python train.py --n_layer=10 --d_model=160 --n_head=5 --n_kv_head=5 --head_dim=32 --d_mlp=640 --vocab_size=8192 --activation="gelu" --norm="layernorm" --norm_place="pre" --norm_eps=1e-05 --positions="learned+rope" --rope_base=16300.0 --rope_fraction=0.25 --qk_norm=false --attn_scale=0.177 --bias="all" --tie_embeddings=false --parallel_block=true --init="trunc" --init_std_qkv=0.057 --init_std_o=0.0128 --init_std_up=0.057 --init_std_down=0.00638 --optimizer="muon" --lr=0.00793 --beta1=0.95 --weight_decay=0.05 --lr_head=0.0066 --warmup_steps=200 --schedule="wsd" --decay_fraction=0.594 --decay_shape="sqrt" --final_lr_fraction=0.0 --batch_tokens=16384 --seq_len=1024 --doc_mask=true --train_tokens=135100000 --steps=8246 --dataset="wikipedia_en"
Each number is 128 + 24 x the weight over its row's rms, rounded and kept within 0 to 255. Layers, rows and columns count from 0. Numbers have three digits each. The size before them is the row's rms in percent of the matrix's.

# layer 6 attention key, 160x160, rms 0.112, rows 49-127, columns 80-119
090:121120090150174126143157151126117096176109108081128149114091113133145131111115095131161144138137140153119147130129125108
091:108131106174119114103105101130104171130112118130126151150087128117116072141156142118113113117115082126181142115152129169
087:106114127148104143144100111092118149135150203134139106137116135116114093102104090127133139117099111128115118116071098146
090:139129127117119100100174076107105140087127127116148126171151146107120168144093138127120090160120083146099137147145171085
090:103132133148099140117113098147081145101136127100136159134115129133105196112136139089078152169150117121169090120117155148
094:129099102159142149118160137112142109168091141135108182101092135121140104148093097150129170102129111133147153097089173132
081:147139134150148127116080125172076138093130125140113125126116151129122147119189129132200116110127159114108135155120125107
080:111116068125096126103111119120130135129141135124127121109172150138168082111133122151115133144147111122129171056124069107
090:102105150140131178143119109166108104106058127152102144086130089190130159070141101100157147103115129115126148135119099164
096:102089132155143135107156110113140130130137123143104167140143178140135118169098114097108113174155150132135131142099113115
083:093158117146105148186120112178144097130123082146132132156052152119042111121132143158133146123138099169163116126098158136
096:149125145179126148082138169140152084122188092106122115096118145131100147109107104170102119126104107127106139114126136124
087:123136208093130124069115131123095119154086120133159096177089079111113128113134134138145139124124119131148152167107135107
093:111150115083093113107157101143121145090131119105116102124101126131152146140117180150115114092144110152097130165092116139
089:126128151140086074126171084154171134117124126130121125109099114112112152131196129094125096110102136117113119090150127152
061:172104162133134169167139139183136151144174125119121096128149132083137153088087103144176152128118175176134123112115099106
080:123089119141177173141117132207138144106135144120139127149137172119163107096076127143138160093125143111137151085081132125
073:120108131119148169158106111211171136163132136149163115146131160151136103100096118116138148094105159157147123114092158110
142:147157093139171107126138106122160128114092125127102083106124159132126134187103101126126147108082154129150163152099156095
045:169135126100102120114144152149091165108130110107167130086074117123114095109102138131148107098144107143122124091132101135
055:090168108113169131133143118098125128095091104102118129080125147149107123158141156173118097139134106123138126145108183104
109:121144118136142172127137129151186134112118140117143109097145179149158107149107130177149120104078154127143147126078129135
121:139100113137161134127116106179089145135124117106125106158103169133136124123136070141144141108078153120138129112083182124
129:113130104099089153138118130223117130119155143114094139157120138118102166136113141152137121150109105092124151132134143127
120:150121133158100136089125126156124115149117144132122122148116099171148127184154115136114150142102131128106145143123085125
131:109105148177076138142144137116136125092159119136089169139144152117167135116111086142118094140103099110120149158135112134
124:158140105117110131117118122176119129170130131122089121148089157109170126138147143079160132096139123119160114162135174124
123:152111132134116153143132178144104109098126140135161135125104117130120144127150132105114095149078113196135123157107134136
123:106107137176127123142126123125091133156133109121147119163133135102130116131140137117117123094131119176137123104151123148
133:140157146139098146123106145071119105143147117124151118161108141087108141107140098092125162142123125159138166144058113107
122:151148163108145136156082160156091123174084153141168158140143148144085134140147116120120073120145136135115163133143087131
128:140118141164137116101098137187118138120152158128111135192102116130116130074124119104125113182106143139160099155113108136
120:125164122148167111092085127123133140088124110162119110157137100101157115138109180141183134106137136156112091099117145141
130:154160102093123161175143144152152138144134102098151111146141084127156104106104167085141134123073122140112117094095121103
122:125155124114140145113144109141084165144141159122182164122125109118161108106181109083132137089104100148097127154146122136
121:118093105141159145166086122133123141156101131118080086159119104141095134172118135134148114145140126148090088168138124158
116:138104114085166139160107108112142113157147106125118086141108127145131167066184124100124135097132140124120104078123153177
128:134140122143082132089147130152113143103121057098101130121131095102124155130121094087120144138149146141142142170067140127
121:115133098121158134134135157185146115110134140132174117130103130153128126147106131072102150144164122136146127129113116109
128:104133123170124089119130101122131141144172105129132090140139138152135142116154104144161142129146166134118150120141159153
126:123173146116113117121144077137133124111145152145153109118169151167126075103107131114138139138129145144096143152153112129
128:141151122118139116079125144104110139090187153103124136151145118107104107114138148126090136092125119078150123111145147089
119:103116146116129125112130143129170121117055143138123070106160144128135124142167143124139139117148147106152135143156140098
117:088132124161158121089125132085086163133119120156105100075106167139121140059111111083080123176106131136131113114104124151
127:134151153151069121156140139105151153143102172126118150120119081142091144106138140130110151149128120130132107116145151127
122:138108155094122176153140116133116095110119117119128138131086165129143114130125137154161143132139119097087126125109106066
130:160135114118121102142161130133134132095102144094112166160152138124089146137084121125128137140078152135119134115142133113
082:129129089111081114115097143125105103141072097093184102089105111121123103143160103132124091134155163178159110116112157136
128:128099122089156145108084103128094110094124103115138146136143183163115088119140138140138127147128110157109130121126145111
142:135134116102137119117142108145140148136131117123120116143126131163124095156089135161068159098099165132135091121140118086
089:141151141097112115103178139122171102112145106128174147133127137169119113145088127131113103129089148192150123146119122129
063:147119172066123143115146158098147096161143111116149108098149162133121144115139098119125070145101085166115093093117095105
059:131142092152164095136132148080151103144159136110134135129146142160169136127142124131157127113148130091121159122123123115
075:099107161179133142123155132139130146120149157144081133129135118112136174130149130134160108109148122135112123140102135146
101:115171121159101147155140136153124132134120158145126123124091114073142160135170135127149100156122107114118125127091089130
084:143121113160108137093128067112134155145137162181092136103121154153155125139090103125148124119130098100150119139151106106
087:146118132107079099129140108115115106123117094136103178119118119097155131105126139131098105133142086168123108113146079101
078:127109129112150086100127187160098140160132139086105136121136150102128148176105151157123119130116210117141165114161093091
089:100137136149119157075118098075175149117114140166110127131146109132120151118153096092164082118114194148069113091084178126
087:094130151152136125116113148157099084178099157102136110103147084164163151142138197138136131106153142125113124081092106155
081:123132165115150099127097139164128097137131145155122121146107148136131161094131129118168120135131133135153114183165173154
083:163136132094152138164099115162136113152108133178159137072116091121143161109117117115113165145134165080138128142061121118
083:162104137123120147121138176065099145117158090125121123111099098129123121184117118161100128112156140119133126146133114141
076:125163150081172094180092116106115136183125088163136089159112102119143131140159130144146107112158113094162126136133095139
084:099099133161146144119164096171101123117114122149170115135130125128118152115110159148152131108121095136111106126141095096
085:142124108093128113155157122114095058111108110139144122164155108091108110123142111094141156149134115174154132148098113134
081:102110100155149161093138099133164118108098156114137166119152115121135140120122089101161133115114122115113136114153168148
086:159118138123142107086139107096117126115157142156144118102193185135158101141117097117177111133097136180101125132143152118
086:141174113142138123156122165159157132151073162131102174106152084087160134114126129137118154161100148109158101111111109141
093:150139150128109142154116098092125085091103060122140163116148142096140138136149133128136092145119105131174115166135142138
089:151107174089124112138100113128125131145173121176088164112123144109114100099114161124114157135117125064104146148136109149
081:131125113132124100124137152092133142183138110121128065106174139137142085123143130173151127126081135139119139156132139120
085:151102119103128165109123174128119126126139188113112105094176113192143140125108140115107111141100109146147128124123134106
078:150101111113095146102124096145144104118096133146123103180115139119069131126122145118102124134130114072142105121129132160
093:116104109127099083109165165081107097115131139155154131093107107139150143177090149128102131113115119181135141126129158139
087:125131129157156112131128111135155158151144131121142132152096154103127130166101167123106123106162150089099130106112101134
078:140141151092091118125153137151141148120130100178137149138113071117084128102167134109125116124137133116121100150136103099
081:155154110124152129111088101114114089102110110076121169107103138159127129132157145103113093140133136060111102145141129139
085:142147141140140112164092130087104165133154125080113117153169103158127143121151098114134154147144110172125131180136157068
# layer 6 attention query, 160x160, rms 0.108, rows 50-127, columns 80-119
088:157103167147132112127150192115127153106120114095100121133145121098121117169135136171136124113092129116126159096156088100
094:135113100114127121115094087168120150092139159129111148131129112139126126156093141145145123041069144076104062142181155141
095:123147119113132115157131111086133130122162096127112128162164165100127104183112103158092131122128138134125160127133116117
087:115120100108125097143112111085121096100174137121107059127139115157203137157120160124104108111076088168178145120089125133
095:152129112156117121128114136137141150143093118111113126152132159097152109116113155129151134114143125109137110099137155130
091:122144123148105144110154139117094091105127129082115145161161114152141186141108077119149091154159121153102132128112186124
081:159085136126114116161131137135173135156140153123160110163110116111125169110152164129099123136092122108136134104099130136
090:150077156089147112164129135115117116128170180124156134138122116095089116118105126099137164123118138120138083135087093101
098:144105161166107101134156175081143131108149124113126156154193161090156135125054157155118107104105154122123120131132106143
091:148171129120111120119124124110133152125113126162131113091134128096152118128158123184101118138163108125144087117141146115
096:087135139153134123101127116101100093144171149153140112138134170154130104152118167118121120172108076095166104118174140136
086:135157149102133108169119144132113089074122123144141088090071075124094120110151172132094111144163110129169118143085119121
089:118156161112122137094126121131150189164153126085114178111136120138105136136132100148106144162150125146146126150135147088
093:171113102108120108114147143124153067071129118120131099114117142100139148164107127140105110128157128156136095148135121130
053:086103090159125128112136085118116126098129114143146115094119112176137110127128150133097091117140134116121120159113148156
097:119090092124135139124136123121106118093131096157156153121126144142166100113124120102123122128157124115143136081129134155
092:174180131103097112106155158119143134147137117143096140129100118098102164168164149133113124169098128115126097125157113123
116:113172142154122086083147122044137131135126143129120124136147126108118119135116149097118134116151117111129125191098128137
059:109133155137157098148089153142177140164127132131105165149122131142091104112120133087169135153103171136118105158110185093
062:156116131140112131129143128109099131163171112141132132108117165159118144151126126099144102132148125131142102123167047149
147:102109110153140160111098108161113126107136124138150151119149140175171094086136118159101132130150131105130136083127178102
138:120126123107158153113111154144130140148112151099176113118149147188190131114108121158112132076156187121142145126120188148
118:144142097126098121140169111112109149077093124164119150135154088116141127095104138119167134127101112084119145126105145155
115:082124115070167095151116140143125101143141155133136090097124118122165109133108131125137141125113121121120151105099118129
110:110137145166136097142116109118136130163148157108092111131176104161144120155104144145127099144099194154146140097167120132
118:139127156123082137156108105108106145122166133119119143117103096079159201127163147094132127118080116161144098123105121110
112:129173115151155136109153087147152108114116156113127162105135120117141126163144146090129125139136143130128127155101122154
113:153110170121118148092139142138140118138091104174074122145122129116111147136130136154125133141115119167127103126078122141
110:136183136177122126140150101124088141108137170152096133107143090127114147148158092132077138113133102196163154165131181135
108:109107121146139142129084095156154096154134136116172149105158071126089120094135126140108119137088120130078155169090145148
131:143159100115105112120146121189115097116153133118143112120144096133147151150108111106138122161166119143170114160136154137
120:149147147120062104133115123154108108151146131143090095114142137151117120136079149163108143142149145112117084067118137121
128:133147138155110110094151143173100157138187094127103154124102122150191128112116092121130161130126083095118108101163129135
110:134142122162155147121104141138106101158122120136152082127098097123128124149169099173132156151133151106099145106094133114
111:138125100101167137141082084131158136151075121151131146188162132114127139140061114141114148099142114183107145107081153143
110:167138116140158093167104093128094127109113148145113141105148114099118157114110128087130118133166157089144088104116114168
119:150124152104179092180142152123121085138106089142116111117173123111102159127152111117149131152094161131167112134149109149
114:156158151150132104133147127144091097119071143125132089110150109138133108152113152141121156159176091121101155104150124120
121:130102167144123138146116108104146138135116144152106099119129100163111112126150129136147121114091093136117152104145134154
109:121177131131135141128095124096139125052124103094126161127096112114128123149112116108190116114150118140067134146137159166
122:109150126113100082099123107137139098155108125116142117144121140109162107133131145112091104122111129103153114122137144127
111:101135134082163148098088114138128132089122121155145101123108097144091171111119122114119172159132146088157142134109108152
106:135135168079121114140116135083128147163146192120116168124123128179145130140110086103102157174134122134097128161123151126
117:112130103122124168123152150123110127147142125107144095108131079152114144171148139139168124146157093163140099150072123150
121:103138136099109125125160116166092127135096167144123162134132142124124121112159152146132099125158099194132114103121163156
122:105143109123122090121106160134167120122140129125147142123145153139070100128093101138122180114147156148138080090126095157
085:123160138169136106131143088066143125120121154120123137123103143141106120123137144125141118141150144196132096112129164095
104:101159092149172136147155110095137131116126115127132119104142132144068127109124074086133127129125162146166137092153145138
116:116150108137168112146153132190161114140137166118136113131125141118110138109136114127124157089109149145139181134131107122
103:168169116130187131115136141170142134150135116147115144144124117068101161122122076118134078119101141128141185128113092159
084:106092134109118143147157178168102151117132114120119149147135130063180160164090107117124127076121135133107136162087103151
084:118138092154142110173143115115116127070150126113125146134174147110092144136111104112109119152100135160149168106140146157
087:123127111156185120133149136174111130108130125145126122138163122113116125118127075105128150116131151179134195118143128155
104:118150087130147151129153110191109134125118119150161113131097129150111113139116117142145134143123165152142142106124127100
093:082121128100080119144121117140117142146114138114122113167127117109171123098102162145157088109105143081135105138114069127
092:136122130168081115092142139088125131161155128138080107136122133142133116148165140164114092124137153174094113124127125095
088:128139142122094115111129141135120167112121090145103147139094105161119086139164122111091155106155135112147175135112127128
089:127104135150133130128125121125098162094156119118124132138171147177156116136075060151106121121073101143089100147111117099
092:130120155128109113137153094176125117082127105124181138120137095156147154145117096107142155078143195121137110136115144124
093:161132137115125120087131118140113138130119131115142172104110101138122118124151110120162126140139124125085090172159098125
091:091130134097126163135116131130075138103135141106134108126116115116125153129178074109078078164121142127159134146111101153
085:123142147157181141124126128119144132139138157110102124090107148090141125118101124105079163081121142111149095118133095150
083:147154171075140143187129107140108103111159142139139086125092076082122126138121126130095176105121107117112152122111123126
084:107171122147143113167107104157131128095146122138108097137158141116161150146173148124158116149133087162143186143122097148
084:122143165108116153125069109117151125136065083130136082115099120148133125169183119109092104163140099157114148115134132107
096:106151142113127113137137132131120092084120096105136135143107126172096128109127112128108091135142147179118166137109159135
086:125092138140163107136114117170142131100152159095156164133148158110150112137122118127098100112114112075077187120111133154
090:118118145126143114138103161160117097138109154161082107134192116077142134138123117143091092125140163134147122123134149132
092:144132119139110145124114107121152083130129134148100137155137134103092173122120154103101125137138167145166158137115128170
086:128071170125157110115094128124102154118129139141118141140136144113158099147101090100180136121114103117115135114129115110
093:120167117097154124166114103139103145118124135119116165157139110102125106148117150130179124138125106098122125108100114149
084:134133136154126134131141158065149161160160153101111096128082105151116141109125112139102137126180150116139181132094112125
085:091159190120146126119115112063136163116122154115107108124113086140125121115110171148144078128179123111124078125114124126
083:124069132114147167119141130114147148109101151160139099148169079157130131138116113172107137137111117073106122100191123117
091:098134141130151104102134131103145119143122158123134137145133133153135113169124148181109140143138122114106106150095117131
083:131084106146143159169138127142113104109111116144117109164106101181111143125129129143125105139136128145126143101156124095
084:137084110122130137124086116139112157146134113136137131126145153164097124132137107115102137102144153084165140098174105110
096:162126091178096132108084140157099139138128144149122136152136159147081116120147125116125143149168131124120081127114120120
# layer 6 attention value, 160x160, rms 0.18, rows 32-120, columns 80-119
101:114093175112127094115131106154145118111101140128119110096119150151152124093114140160136112150072187074117115121152097121
090:101154133101122120136123113118184108120140150096112157112161125132140109084148154118142134121101105131144154124121143223
100:128137136080138109073127149076107134127119157101137115160116097135173147094080145128144108134126122101139204120156134150
108:125108106104159140126151120120144175131144101095142123141076103146140123144090120149132097129125128121137118129122131110
097:139113185118167134088122136180160098137130160113152138122123140085090100108139129173119130119151123123116113141119102155
104:135116133088147145137136136106127105154130146135159102122143135122145125131108112106101139156164143138109201120121126182
090:098157146086132114113117165107142112150125109133127109153152126123115145131148067113150145136161152150136181122091146174
097:132118122126130105153086136149125135121169092133146126148174124123132120141126134147118126131185124135139123133091119097
098:127134078132132084128096138126098129114118109147117083158118149120097129168112115165139143123147174173162137135109137147
107:099141117124112134112139092109145082153144153164140115113131120130166173127095140130122138102103144106108156139103111169
103:143097169130122097124142154125110146117148204172135132089151127102121137145161173129141137117113101127138143138124127131
095:113126157104138119079109120188113132140135150151141115091120137125060143087128143146150111141180093131146096165130160130
096:100143116188104087079152175122095133124142115100134148164134137129103131145118165137118078075116144152145111121147164101
096:130109148143105064184124152118122132089101113132149116123117135111134128137124105140115131144186176155141131125124155112
126:116154126127129138129114092142107130122164140136142150141120092097090129112154140129110106118092120114166098113131115127
104:109116113118125135085125069094116174145114114178149109121165104147144126136128166129070091134100122116144152141121126151
104:184123158128133131155130123151101116166150114157144122102111139107112117112148105163127083138139106135139127143119077126
096:101164140101136106197127136174116099124143105102124137092128147123145143110078136117146149131133147163132141127136108126
105:116140107136117050113114181098152129174117101154159161143154159129125142145132176098132166158130145126086114135115165134
101:108136152101107106132089171155146084171163132144138125133128163126098100087115163141085148158148073145112140156151085154
098:149136113140154095137113150130113149117121079145151126144143166141137115172142108111135105139122180165164119145107125109
092:184146117112142109102140133107119184111111127147106115143153134150127138141114094143149106172147125145093143116142138119
090:095123173115147124136135130062115140088154127108124105102105098127114126166129118060102143098163131105089118145129139138
091:144169100143145160160109096136051122156138141121133088087136157116135095188148114177077141145144101112156132137141108147
094:133119126148160147147134121116102135091133145100107117141126122134118166122144128128138116132116143096169123049130123192
089:105120104130165150121137164111104107107142166107132125107106157108143156181135183122139110132113100143087098103130156153
118:137127091129156163144132087158125142129136127107109122106158159124132114140142167122166143099134128137128063074135061110
095:150121143128130103122121139125128114116120144132158120128126117142113135136128123083153130130098140126107144139132105116
103:119111138077154134056149126103187139142115139159158105179145126137134154135140105142071147138121139132117132129153136154
108:207108110139141143121119107112104121129147123105137084138099135129123108139149120110148112141145133171140131152170118108
084:131142099113131112137138159096126110088111136072114119125162147154108110104183109127100141112145137171119091104103119138
123:117130082142114095108141168101135106155151116107127112141096138135166102115156130159120112099117159098106140171131163130
132:135136145151139116132145116129123126126099125144201099103131157101141148152090116127157104144117107109092139104139192130
131:131112117100099126131090122109136164175124126158108147148148050081136079134120082121125134149150112147144122126140116083
126:170143064154153137142144126136119145134137120144150144131166135111122140151142094148142181113128121100186090129160125138
130:105153113101136078099131143167110110166130086122139098119122172117109105109130136123118130175145127111111102104148163104
130:109094107140093096140156160147130101130130101129151144136146113138152109105152170108149128117130099072130129188118148107
135:143115137108117111114089131141136149111145158122165086123126101120187152116133114162093152119138156107104127110133155099
136:116148114130119100147120144111135097128138132132112138172170155114125170128140134133105125134126107154148131143128119140
135:123143109104122092105049138130116169075135125175128083143124112137091112128171102156133137129159128126118140118136154180
137:096161143108118131150132135133138083146108153141119115098092113130118125127100111115125122110126118133114132080075115146
128:070075131110121092144135121121104116151168123067139145103109127121097133145120166143132155140156085133115126141063158140
133:111104125124168138107178117143172155120144117161176119106133115123130174118154113118113137116132119144139140142156123115
132:124114131091120107176128129122159200143144132101158119130126107080101060130126114122133118116093110095136145139092120128
133:110171095084120090153141113157143132120141123189132114102157145154141170118112123148142127099128096145146126122112085100
134:121142160141119101114169085134142147159115116104148124138116163117104137143102117119106106126204121129182151154143086139
126:132131140099106165110103178095136178077121114110149111138127140121121122171131105111095125141112129104132126143129109141
129:138153150067135147118109150134109093116130138128084115090145127133169124159131120153140147097134140132143130096147154092
131:144105164117134091169117103127149110123094120135138144147145130117136158170140144119141101154155100128144105094091121138
126:121169119135155130119128163109160140141111084120127126169145128135153097133123130143141130165122125136107118115134083131
129:153104115152113132083096131141114172123122150127132119129107146173098178089122172095114110131179161134141116115107158121
130:087160145119136133153189103136095171158116079104134141128146145142079157154127136132111106105101148111092119140104119137
129:099133121112111164138178071140062135100141161162119136175129129165168142128149192120142134147152148136102117130132104128
138:161059103116114131106083114142143083109148135126099163135141153097096154139153153145114113169128107111087136123153136087
130:126134133112127117131146116134158156159116113120112131101152107134119070103165167057131108144132138137146130171116111127
123:165122132137131136122154131133124183124141091089087092165152130110157126143155148159158112141162100098138157090119135121
129:169122108097102098138123153103110130170150114149168115118135148099064115124140155105139102105116117142162178122121134162
134:114103137131151131124148105139148109114109126121139125149156115118135062086115178121126114167112110119147151086100113155
133:073106139126120064108150142101115106136134118095151142169122121124142142145127128142142099102130135132143152123098108075
134:117119101107143136151122113135116141157103127159159097127153133125158145127145129150136119123107100113139156128124138121
136:113119124133117142081143131118157108109107140144111103136139092108154154106109100126127118113136153143107136112161129133
131:164152122123093135144093107131154105147160104125141176165187169139115148123117129091136156115095135160125109111138126131
136:163112165108140123096112114121133145129109179136115110187092120165138118146128112114111158138142106136173166175124153106
128:138157126124108097084141102129152118128125172049164080148098134120125140116125132139120100112133146117091146154129119161
086:116115084129140104138181102168128131086141105123123120104134145114136131137129127165116112080107137172163108079140116122
095:053131113103142139147124114167077152129119106113100152130113154098101140152108130137154131119103132091185150110141130160
088:097141124161162106091080106101141089121133165115148125131128104138100114096152092154150128135116118154107129093130138096
090:111172117188121137169164115097150115163125116152124127141131109107128103114158106138091107082142141127158129149134159102
088:108128127130128136146141113102128159144129102149161121132105147130132144124095151158101099117120173152155076167143113113
095:155177109102074099125168132072132146152128147095125140151161151092152137133119134165111106156141110101133144141137132129
090:136135102166082096115108116182149139128118159140139161126094134117115125122127143115143110134166114133167120130140084108
088:175092108119120121149104078159113122131104156123105136129140142118094150143086090114153092152164135100143148120113111121
091:109159142142104143128089111107113154118144141105122143076147143088154120153126122119084115142125108122137120090161110104
086:136099106099128112101168105111112152116093135113175128135157128142111132160125108099136116149162147126141145097161132128
084:130182139142104140117170125155095102098132105084169131123144146173125117128110122170143151098142113124117111137116112159
079:115117158143128089138124136128112121098137105115134153180130138122136173128125104103087129112149153125113118103130144166
087:137129160155155117108120110200102119112102152136139175138157107138141159150137132105146126135091145139098104142129113104
084:121113101166169115133137136120132117137162128135115114072083124126109100124115113166104119151122130143109149160130122083
085:175127118115095104119119150151151176136162130100080119181126171152140128099155116124109082112136100084150104135148124121
084:145127113097150163074162151125152129093167116071139182184114125091140119128133119106125137159145155129123114098160109130
083:122134137116165096147135123113118140114147093149153063147120092165162124155117177130101148118142134095121185144122107097
082:131087150118091122123111085129126154113095102138157137176129119153088129131151130104087126139119093114120106136134133129
094:132111116149113103156114163146115138127129137107088121145110183115111125131184175077132101185130116098100135108137165155
094:176116090143169118130140142090124134125086076151108079135130145143152129121111111107099122127122135156118139118149113178
094:130112110114134084111123119145160103143147149138129174126146084123092088112089104097113123138133144146107126149159106130
096:091116075133110137177116125170123120108133136104098149122122094104158137163095168130149137183129113103104070098090131138
083:106107120093137106099152098107128125117176110139152137147112172108123172134118147126124114125109102126137142174122167155
094:132120132144154127126175126156155119143118092154120129145099144151144134115139119148182107126100111173141123131079172101
081:148176152186113159126110131178123192125100133120124132157143098124135136117173104114147126161109132146077134120097179156
# layer 6 attention output (transposed), 160x160, rms 0.15, rows 32-119, columns 80-119
099:130136161103121123129114082131147138133113109128092137098117147172153135095074111123140144099107116080150133142115140136
095:130159181114100120126200128141121164114130174101118136165106162168130101134124154141134186098086156112097171139173146112
111:113153129130150158130147152114132135161081110152101108112097128146129117108096088121087139146145168077127102145149107108
106:101145085139127168133146110087148129135137129102117124101119109149166121105080141152106132168144141152116097134122111092
104:112086120115128094154094112113125141163125144118121155144121129146127136113176136185116101097135157136125113103148162131
111:111114121164109122151137145155138137112125147118100095098112134124137119169126130135144106107179148109155120143113125139
100:129157136117111135107160106123091116114097120143116119102159123125115139138140093063116170095136124128103133137092067106
096:091136140141152105125092137148161130154140120092133128126117135146161153134145150140082143187150123155099095123101159115
101:120141105099123140107132135113117087102157131143129094101116135138141144193127137151119128165096100157120091100140163122
109:148107111161149129046178161125111151132133121117103103148116109128139153129125102123145158105114121097153118081129125145
104:132149135111109110112122126158171090168132167148138153154131122123133168127120133113145113125157109195202149102117123140
102:112090155148142129145114159127108119129116089098135150157120136148154111089132151094110139109122151077190101155131148136
099:122124106127141148102137159130125142163130076122109132150155132101160098104108148140116128126151115168119104106097122091
094:159103146108114177138099114132116120100126141129147088163102117121149148100084150130165140172151109092100137135101132099
122:110135123143113115179104131130149099174113103135132101135134127142139136151159160155098176114176126130178157148119149152
107:113078127136126115136136112133114125132130106150145101120133111122188116111139123150161119135115130134131119101139158124
101:120104155116141124117113100116126163176115151139155117128118098118122120093116143151127192126103104093175105149158089182
103:145114126138114107112115096127142151128128142104129119137103167121151130198084095127122130118089193098117134148149155136
103:099104081107121131161151134175117119129093114122127168125156145143125133129126115103121113132124090090099142144104122117
101:101131126111138152108118119127138148117113104144127143147120095154148112151104144137113162106152168100133148109121140109
098:137144128087131117200065121138079107139126081128147117143120135152118144114117134143136128149124113116123140122130119106
096:119144138144127107101121140129129111144097129158135138125116084123129139116142133110163139186116154153111108151139150116
095:192149117110126137151143123129123136106125134112122125110123133067129151110150106104161129081134151129145090168111133135
102:134106133221120101099086115103136149112151145131103110128149144120160147157123136101155163142117118141171140112136155132
103:134104170168106137179149169136123099147126125142106134139139155114146128125155127162135100122187158153130123120127165154
098:121142136101131120112128167106137127133124161141136153145142083138089138131181127113147160106140107135114113110132138112
117:105137145130092114156116118108157110142112163129108101129127118141156136138151140108127098121112134118129160137112119148
098:146130145121114140135176122168177101106128110126130087122155111115138156137119114049139140129137177146124140159122103123
100:130136142100110129078159123114130118118119132113152142075154152113100132110118153111125132135151144130101104115138145089
106:121138106166087091143120132123145125137163143133115098130123118115119113109097153128092143145145150142160086167150103122
093:112151129090097140109125130123116098111158158135147067103137136115095117100134124199158124134072116100137103132101118105
114:157099091165136095153117102096102114112142087142123114140126170121139091126122145161170149128176145144103134090085136159
106:133139122136145123165119151096125134089095109119116128143128149136146113129167140079107184116121155150115111127142128139
108:141141173108145153121156127118135089122146099110102113138097148182137112139123135135137157157090127093124109127152153147
111:116169097147116137130108119160144117097154103141127123146181119144122144109100140154124100118104130138159110142110157063
110:156156134129127117160130105143114104130119133121140122155158126126136150138086090110143137103114111116131131131101090132
115:093106113162100127135063079123141112092092137128124140148120113133154164171115137137098130128201108123113118046124111127
118:109154126117099097134127134165099139150082131141163134162145164145148123128154133124137125136098109129144106175106121144
119:142170102178121206130087141122171149113114124092133138139113147106163118128110115165119115112107095137115096121118103088
117:133103137126126125195153139134123104153124142150121161136117131161154168129095162110075139198125098155135118139114089060
115:153125152125103153102138137164144163150113160148116137115124100130148137127147156098117152164119115147118132100127153141
114:117153153096170146097132097205130154148106152114119137149144095131145112111121164103159148128182141139095138099153104117
111:099121156119088120145110122112175120151147128179112147099084109135133125132070157132167138105105110149090139153170119133
109:143142080096119179128144098148141088122180144156083138162152188191133118137123128122117096165106128127089113141141118103
114:131117152169131115085084104139193113131118148121126132122144153116132136131166109136121122156126152102100123125125110134
112:127127169130137142105116145115118085128140160129120121127158109127097130112093145104101113130109118116119087138127138126
112:183161074143122129144106124136140140124156119162101118120099162134121170056130140119136104146150149095148133136133157151
110:101114160122141138099079110123162151165099164085142145155148139143114131117120132087126144152145154123149085128106103122
114:179121091104132070113117091153102138079126177129147121112125131111128104130162153144127140159122133115199124134149130098
110:126112117156068160136146134072101175119127131146135106135178115085168162141155133163117162142121132139105143154124166119
112:098158108126157119095116161101143142100159160111150119155128160148177074137150170131129124129103115100109147142072091153
112:147135148115079101079113198142145110129128156121139088124124143090111159080140119143119154159138118142098119143130135124
108:142100161123113108111100130194102124114117115127153097124118127083143147150102159115129143152108130136121130188129108115
114:119104112102092139138100122106112143105131157129131151115219115148113134105121188171119100088069133116134154142121132187
108:140071109093134109208161124114149099119122119081143104136130136133095137098102169087101121114128178160113148111105124132
111:109121107161114161175157128140176160129103151115147173113138120121133084147118098057095123127119125172081110134159098119
107:126152110145097174136121104119161120118137099144101096168153138123131127095098089126162171150117144109161123098158096165
111:132155141121111162110145124091143173159172102148127140107137162146108169145107138123085151121133087096127136128152157174
117:146160169123125156130158114134122132108055134135099154126119132089127133123139120110091109139157142111116137139132166121
113:112105105108130114161125127215175131109120130125123091131121087124102122174125140115156116160145088137133114145135134133
112:147135100102119125120121157144168100116128126149164116172115155116118115149158117126090135147114139105144124121129127142
107:113135118153142147119114148149085101126126123133129142155161107113104106100110091159123120124174112097141132131130096131
117:081135092125105130150139133131125140117179087131170155047117098152114159120143134120139135103142122097188113106109125123
109:141134148147114135134168126102106160104122134106115106155121111123160141126113153110147139112173152109130113138138154128
100:112096127134122135154129143163127135095152068105129104136134133128118161190123087119125150107109102137136186135124105127
098:105125096120090099106127125094104133148131136147112116125152158099161178176118123109147150096145120082106119136138127119
090:154134119118147113122107149115135183112128119145144130150166112156095129126137112157132128110170185146093129105112114097
099:163077113121125111136154133121135107144138097137130084099123121131125085160096128134144112106167164113143113140127126132
097:173120103120124129142149094105132108153128085088072153136156128141096134109169101134115080118115089153123152162168160147
101:127092128130130124142122125070118143115136118124138116061153173135154136122150157113148134171118125109141138124081138149
095:131120117097134125095142107137137127113127132130131135099088127079134168149149124155134111104143114129125086122097131167
100:128159106121165102116100121143152095137151155160095115166161100138133137177121190130098127128112103129131104152132114139
099:126151101139103081116138117095140162094144116106101130119174140136185072151098148124105125104135120161119115152081158127
091:144124126123150125119170131081152109152078158130102134105136133131125131137122149140123094135126146164140084110128178122
097:143144157162114118117127129126146109117131092138139134142174101109124129210119122161103141142122105135093103178117135121
095:131107107141115136131126141164136087069097128134144134167136189074149130134104102138159082106107128113109105116139118181
090:133145142123143144096118135200096123152146180154166134160131125088157149154172110125124116140128160165109107133116140092
093:068149122169133121142095148098153118129159094175149103100123124141140112120096113135090135164123109118124150105126106113
093:104074126179093110118168122140104136094165144112126123121119179163112124087120120185128106140114078121117139110141141135
099:122092098132140125204124112112162160146120140148117169093135140137143128106139116184137143147129126115104137132154134128
089:145112126170110099143123150114133100141137088115087150162100168101162138163140106155071123154167148106184108109120116162
092:098114131159074130132141108169126117130092107120086154153125061132169115195139138145170124122142136128120160145068119135
099:132100123098132129162132118169111137148144125162118120092133141166120123101146109160062081100103128122156125119122100124
102:098053131168184120100107131116132130134111094132178123106149128127129152101148167155118146080096147156131114112123115162
097:127138129098117149138133168150140138177172122150144139122123117163165119155133141165148120107128137081088151062162138106
099:094147130103123116099114101174140119125075141115114089119147120110140099167070163139118127187146104096126107140104135125
094:124109077138144156113115114111149129142103117096152150117109156137119162129136140074104096136157152106125118195142136145
097:159116134131088095102089126144071161160100128126123101116067137146112132124125091119167119117118112131143175154125098132